Weights of a small GPT-style language model, trained from scratch on English Wikipedia.
Size: 11 layers, 6 heads of 96, MLP 2304 tanh GELU.
Architecture: LayerNorm before each block, learned positions, tied embeddings, attention and MLP in parallel, capped logits.
Training: a variant of Adam for these matrices, 796M tokens, 6075 steps.
Each number is 128 + 24 x the weight over the matrix's rms, rounded and kept within 0 to 255. Layers, rows and columns count from 0. Numbers have three digits each.

# layer 2 attention value, 576x576, rms 0.0254, rows 374-407, columns 384-575
120113110156124118140120153153097140115098149101143097141141127115177139132131161106101138115111123151143142095088143149116172163122120139103097117090097111099154154144154142143120135108118099117144123181146111131129128086096129101148121117118131094105148135110132140145121141114106115151145107154151109101112109146128134142106083135155136141179113156134127151139116131138122131129146174124100110145146132145127137111105110140119103124156137168112135133084188108146099162113090111121116104157157149102125093109108138134147149112173104144118091088121128159115107095149117118119
159114099145109164118225136140125113131139111115115115133090142142125132114145125146140120105141133144167119146138115121126142102175152100144144102104139110109111138129148140103131124143087114137156152172106115169081150169112150176138149115106155162153142137104131151114129106136092122199124161159136131109128138098106103160109152128099144085124141142147123112116097107132130168121167126136159153138118132123138121118123160079136147118103110106103134114140187139153114105157122110144117135093118085173159075092165160135080131141104153144148072144133150195136111148147130090096
124120165127153113107109168137140129148094122165105179125103144131066134147122119141118130154109132159133134109114140099116095130140115113122126138150089124107141153128133113146148088131119145149101101121123104089112153117133094115138142158139120104133140128175125113137134176102188116096098173124154128144135122117141116151100111121123137137126140113155151090135150139110100172098079136159149117128167117112131136107089115138144151122156156149125135117099130111133132169175150128132122054148150159106156122105169168131119113144139118143149114107124104111136124139126096097118
119116136148176151168156182149148114119091110164088167126124200124142133147073120143125166146124113162107141126129110093137115140128132148093133150166127095128102133126162144135172101212158139175097124167172161129103143140125165092070155110147108085116090153074105147111131156103100091103156127142120132147123119126129104101093129133126101138077146131121078143129113150160129172135156122130120141146178103148130110120131112145112145114126188163130118132115156117122140082127155094147135136104120124128113111100155101148141141138175135164157098141134131149128104137140159141101
125120116142189100133147145144139140117121123147168133140103151136122142149133091149131148110157133182070129156126163102173165097105115129158158144149133085118146129134174111139151093128170141138158143164148135155094124113089135136105137113106127129140139143101089174128112130071116122107120135152166139104098132149123139084115107161137147108099136122128093148126119123123154113145112104097147118168145113144109113132163142121134114123132113152163138144156183107121119119138125132115132145102148143145149135140156100133139125164098132165126144129124141171139147167140141067141
123150077121139092103163100162126117128139118116133141117092127121168120114197107113126140109157170165130113172133139096136160143089141118090136133139127133128071086141113132135158114088169120082104139095094095118082129157144135099115091134130128154127102117095144156119101102071131158111099119163136112110130135124111150167174111145135123177164110156127137099128099120116134100114115164109128129105150107172127150107116137114158127123130162122152135138197102107139099108136124119104142161111080160147132106094094135113137094115118155118136143147137147098109146130127128178093
098137137149133121142163157099125121119100107156097121142100099132132132127111134122146149092136079106156114095137123116137107102152112139101118125071148126131101098145142132141141116184155091129153121109123137118134109110149086149137139108093187169134130130148112135147162147136104065145179122139151152142121113163139118113139115105130118132157124145123083138114138118119141167128113117131113161114088105137132127101118161150137089155161123123112095115128199177135120142116104144156111087095152153174116131127148127130152123108115108157115129145142127189101090126159120099114
134116146104126137137126148101158135156113158139150130134142121121156115148121102116140110137178144149139132109148118129103086131112109127148074126169155092131158132119184139153148094111115138141137140152151095118113111159133113150167107118107122119140111111055114178103133108165128117151106152119134110123105143112088142151128146099152105104089106134150171108150136130125118121149138095079137117121164134102114130093150114124105129144120178124125123116137116161099149115115170125103119126139145170121156080133148111110069183115170146100154153066134127150153107164106144131172
097165149196102132180091114132117136160159120117161150126102113118137127142109131112103104152133112167128112118153137129159075157121135134134161148164119142141174132176113135143140117134168110168121116147128112130146108128151162184116106122119093058146106116085137148137149121094146102135078130079146123113111093129121152145144132121162157090144154135087106150121119116141127117142124122102144097119146134153132134110081133108121120101161165182137174120116160147144186140100144108109130143085123104113101147114093078109065128137152138099156156099141130154101124100112118156117
098123137103147121113141145118115130187150152122076119144163111127145136143082122121093144087126112133128147124154134114112069138091112140139127127118129111135133142160165089103142130070134146132113151113117177149128146093138150141124136121119123132149128110147097116109155138084142083131160137134149137117153120125131132148165132110163117122150176143104127082121130132145103126144143123124110190143132122113116089093155124140146120130094155141125119124110148128121146144104138143140125115137137134112113140097130150147140100142117125136115132156105125144110138150135153111138
172152000128154110156182101098152117207171162168085106141108144133175133113182131146160107187182086136174139146138094127132152114168153122142115090069170184084108177150108164068118129102064144066126126083059127176105146067099169094114175133143157132138125151136146129139131102075158131174123178086101163111162114105086164164129123092119147104176075114135120113080142114138151161106130138124090122089114149110121146098131148156146115111101142136133124177224105078085069106128103151136134154108119135122156136121166152125111058090074147088110175125140146072142133128137152138160
229126102146123143093177148117122087050085110190095117110053119120155130164168150123159140148174155128131101142107096028126221032113118108122129177102137163134131156104177113149187082157140177108151107146061097133109118124102098159124132123124183128148112164112164102100116162110131166121086165094137159098099155140160111103081123136144118109070052093129105135132119146115136102107112093153101133113244141115110104130112144157146116137153189139147110159094151135131073138171123105122141174141127174094144104178161133124180133121102157111149134179117122068141130148107136134132
133127162099152110129095157147143170114138107103115147121149048128089119114133093104152091125104128125133136157147140146113141214111093139141141150153102116092176178135154155139091115094165138134111152189108129082137097146182112111160122137138153082127097147121078118114116175144105103125121153107167122149101115120124124136124114093154150149129096165096109118112111110115105158105107159133153100167211134104123117136160123148137100112120117125138134089068135134108100112145115129150108126130124143133169130145166112146155140095133113161113076134145131180141104133099125123146
133131100144124110135124091050125090145129132117175071103148109130113149144197128127133157081209122144053139127114110014146153077108102110146094136122122171165095126140163206129147083117079191100107120141118107099108154141102090146175150155111140138132128117081152114086145102113154153128095099157143138099139163105111119173112074094131146115100104115109159161104175130099160103145122121135099113075184162154104149155148134144160088089139142134093111185183173077091116114135161116119149124147168163144118138155127163100134079132097146091164207171126096105142142152139211125118
050160188178144089111159135213122133054115078133155151111099151137132124134140156137115139059179154117076129191132153115152151222122107118146158133106102118092137070122095099167183043095171111112105128161086101117137117123164127126108117103160121146148125109100104143096151096118118145066137130163255152159091137167149127125140149232134120104100172131104102165139118141100139140112172089131238166165126133139118100156063130050115109102173097156104125169143173193167099100130193132145142093150125092105066167126129126118126175148118144168143121139126161126124148161134122137106
091131104146126168143123151171108106119144134159155139128106129144115134132104154141139138153212168142108157096119099162106121166145113153134162191159154147110048137141127191126152158137116150153098118143123112131131126122127137106172140109119093103142087148086178142134115095119120127148151170093048116126147113101142138128137141104094125101090097101169120129098101135136163119101154113136083156104150140102150122107109132092110119093125066176148112136133098112155135132183139132126121109098173104162164145099123096108124099136096117132139135116129142198146095089140142156126
124124130105115156185132146157106148144121152111135107136090092131171144120082168110103148157063145130132112146148123209124168137096138131124129115174097110116090130115105090151152106113174110141139149132162163119125090137108106148174141088113127119101093121084154101094130105158105126116071137048130101110105124139133108070110169134102121141127124120160159132130136134110135098120135154114095111123225105148134125088150143170132131156170171155141140146163136167158151132116115118130122143121090106130133109154110075127115130156131133128114134124132120159136096136136167136166
082125039171109160186148108128131165202134160103059140152101146129083114140119161146098130010140095117116103141113119155119067119153139135125142150090176109073004109124128061163165145117118089134118158170129115128142120136110108175087138099078123150147083101037129152084123127210169090159146102159100132106088126102144114094101155115113140137161161100061129134137129152133148138150126118158121106123096099148131120167195149165061120098121130155123158124212128139117210196140123148105126054115076092126104123120114111117039154130162143118114076099139127208160086116134121210150
141100164074129129075130099093113115080118145160148146119149144117112135121132165130108141072126162088075106150118112056121124074127108129120110112102094104125111095128163130132124169138141171080156113114142145128108110120125140144114182119132161150123140115199117116109113155145102148095157147143121138122127128184142110122162086136187142148129114156118147129124125103119108101155086117117143123149087120136141121147095133148131128121172146143117111122103128153111152142110115112109109140144150162114084092140156139116135138118089123127146174125133109076127146097156089098087
135121163139130115108075083036122104137127120079186175130189176113109130132109134130106155093096068113088133092105154058103069048148123104118089095094135139157182148136173123115090137140077131149177126102161114127096140159085164189173143113100129189109182133164097112141144127158152118125137099177104155129177116130126116124145068104145145149104191127122141129140129131149110121137142080098105125169051130164141130150148110124129125137132152113107160125130164097105118160104141122151116123100144143130098097109124162110123115157115137047111167130118071115130158127128166084117
167129078152126137126168154175151075095118108068171097129085107146140149117104102100118079205104067171171141137166133093157230147103103113122119157188113095167147133137099094147111129082210191137123136119086157155130108143126087147143121133099105103113123125061125155139147118130161121207095085118138144111126131123103149091066169115098123137100116124163093119121157126143127170112123135144101143103234131087110104096186135166133092113071169135161108135057089145080125106205183126147135034138114149156185127129109130119176112062156147100125107125132139155113138124131157117158
156103093113112164121113109128133142139147184064153150117123159116130110121073121116131120158043130134115135141107126143101148066119169118141098088160105114153164120112127130124089149144118149119159139087182168158132158145136131174109105135129096168107162106198130121102126103149153163155138113094090153126165135105123147139114160143167098129131126125073112104129128138150127128118069144113126123101143107114131137131093117176151155170113161112165088137144106145106149138165083094153112133124132114142090140140104171152133093104123105077146117136107082065115130135147109107116
104122110089131054113125163119085130143076141163105085104110164134098145158176148138169137056160178071153110151094138137103096198128111100131119068070149104089072135138154187120111111098059166119144133123080146107116094069129077056159167106110154104129106139203100116149143168160109129125132161116189137139126114147118099140151068086184145133159059129134161118120149108135085144122079177148195133106113142161144143154097122144093138100148160121094149145102164115090143210125077138140140136121167099164160098148213137157076186138121154140163123133140134124152144101135077145084
132088125129121153101173170131112126093099105146063120123115086127160125123126082107158073197024139133181126155132138160143167161105162083153119127164107100137162160132120128110145172101177138162115124123147171100129106131181116126079125147118145090136151128158109131166133135079106145117108153076126136135101131148111119107114117071120134133133073151126104127110115123145116162085127142136133126118180121087128093117123122167142095131092182132167128108051129171123139110128083115121106113140145169091185087102134117117139120079134112191102057139112158126128138143102100089154
097126026128115084105122104100131114182159105092153045141099139135168153119148116108182154045218098153101096160146043088118168087153116135104108088002110174141090060134114194105099175069097171089146128071128142159119166101103129091035135152075119208135116107158147080126114090129172164152198041114159174102132153130098163204187116119141106114159128127143136111111124121125141097187109161115123160072076100089107164131117141099146127125107140145100133232186084149093165171160119173130141115137179111194082129148098081170089116137104152105131255166104113125109147116145132104109
140098158129145118139093147155113143115063101154141161118149127130062149154096159138160143143201187098121135086076135045105116155140089158131158152134133128073111138109214179181096097174124214108155115147089115140118127157144126094211117078124141101089121125156097099125125190144124165141201136123119126110127099139163134152098108139193118102093143109128118114141108131099132154113062099135166093125177120128139145075130122128086175083212109188142111141110128105154136150154124128159117114187183132183119133154129119156146112146075136115150225170120091174145098051136161112128
160117101172161129141116063112121112155133109126150146124172128148119144110090149118151157155161108093144116097153095043086049061118104167099111085163183129088085140091157124112148046183100156112140109138105117170122142174118172185135108106103148081116171109104121115155122108213136139149214199192103159122161110069139133157067122131087103114117129102136151133145127112140109190121091108128110109151089120155127116099139138170136163104119131097115141115115063150117101138168100148138154070165122163125124166108128183132120171123159122101145213142132087120155103061115115166119
059154087181137079112156184188102126167124117187086117135139154122154116122087145104132139119117124173158134069120065151139124155071128108122132097213127138090079135145110123122172160093174124115125104092157135145097166089103115086066181120139136127136162126159107107167120129108152155103123141101063114144123106099115108108102106137150128124159100103163130115132116161135124086110112083139107154139097120156139137111129136161122158141131185158131112161106090139145180128177073142142148151119148120112142136085175159139134133158134124187146110108123152161117098105141105083085
137144155122114133123104095076107087098084130156158092138159133131145141164174172147129152012187160065066128154081090048096107086099116112110093078069132153102100112122201184131147092167081170114158126106139099122096138142092119134147117138113157130133120123130122108120115124173118148078091086181165142125116139117139136105106060127182152122077127095093186156161130107108118098133118111116129134130099133187111107149116144112121147136198131138088150143191183084161131165104153144109154173121176096134100138154134144119110135193094163127155224166132105170127164138132103129095
136142160127132081124163079064147129014125096141173105123086075150149123127142124122110129099105116174108134134123137142151197135090146123103111100092133112117136085124146070127155145078201114108086148174138110125155101098113078160125103123129153174136136125069075144098131135071110109141108131140174145115120131182123115071083137160155113129083114117104139177134155130113112124125194103120110093122169122182108141175127115166108126153137218096111150173092124145102131113092157109108148150173090120081058093103110165123123113123160121159095090149119148136116160176148105150191
158155102098112154138140116103139185106156124130116113143065153123115121115154155153156131131168117029125108173096109191137134153143153116110161142051117150124127127156126148153113108148106134147132153163129174160104097050126095096181161117114178142122085115117119136109121135130081068150143116126125140139112153108115130113172141124140120093152112156185130170122114133116149121145133185114150152106131131146140140142134143073070141160177113128099154071131183054153106116115110141119102147114124058190177081150126084122129134130124165147155127148109153192146170137123119154110
088112100153134103072132121121117109129162111186085144140090166122154129158200116127157157130155150205087103150135106047115177113106140104120084179115130143145108112134108108129174052136161128060120108101107022110125125123140131138082145130130116140137148123162155108134118123061155172128161151099154151101121129105120171211159143139128154169157138133080073111137101159100160084126115128132153148112150119104110135176037115158158135121136174149163087181161123198117134105188134134135114102096146137179101160148126116121160113113069103146122182148139134009090168149136121142125
119109185106150090174138101164135170089104116081126124085126099131092089133123142130124142102115135083119138145093161193130111202138125168129144133172091086083109099139170075183114132141144097145132144187126133113104073120151097150122054090121111115093117103081055139096106215159080087078147121158182094146113116148154116059147134175199140095177200166045129162155114141126095161110101156111194119155189138149121139139165115120093132126166159125102122110067139118123123105094115137144129096152070091100099070149122141130176175156107137149119068141132106160175151164163135175132
170133074121099166181136114159105152175138165113046129154126166139168096128107121141131101203032121124156129128135127227107086084109163146123096119193151090096116179093115063150142140124159085138138142104148134143154084134136124217082148117143093087127106129093183126131112158163133116099102175082100099139119138092136114049048144112096107143191112139113110076135148125124084159130102140126084114154165137163122104103180122206096148139094212109178144110111094133115138105125105128152124105110062138102139096140103162134156140083128134125101062077129123057167092133136092206159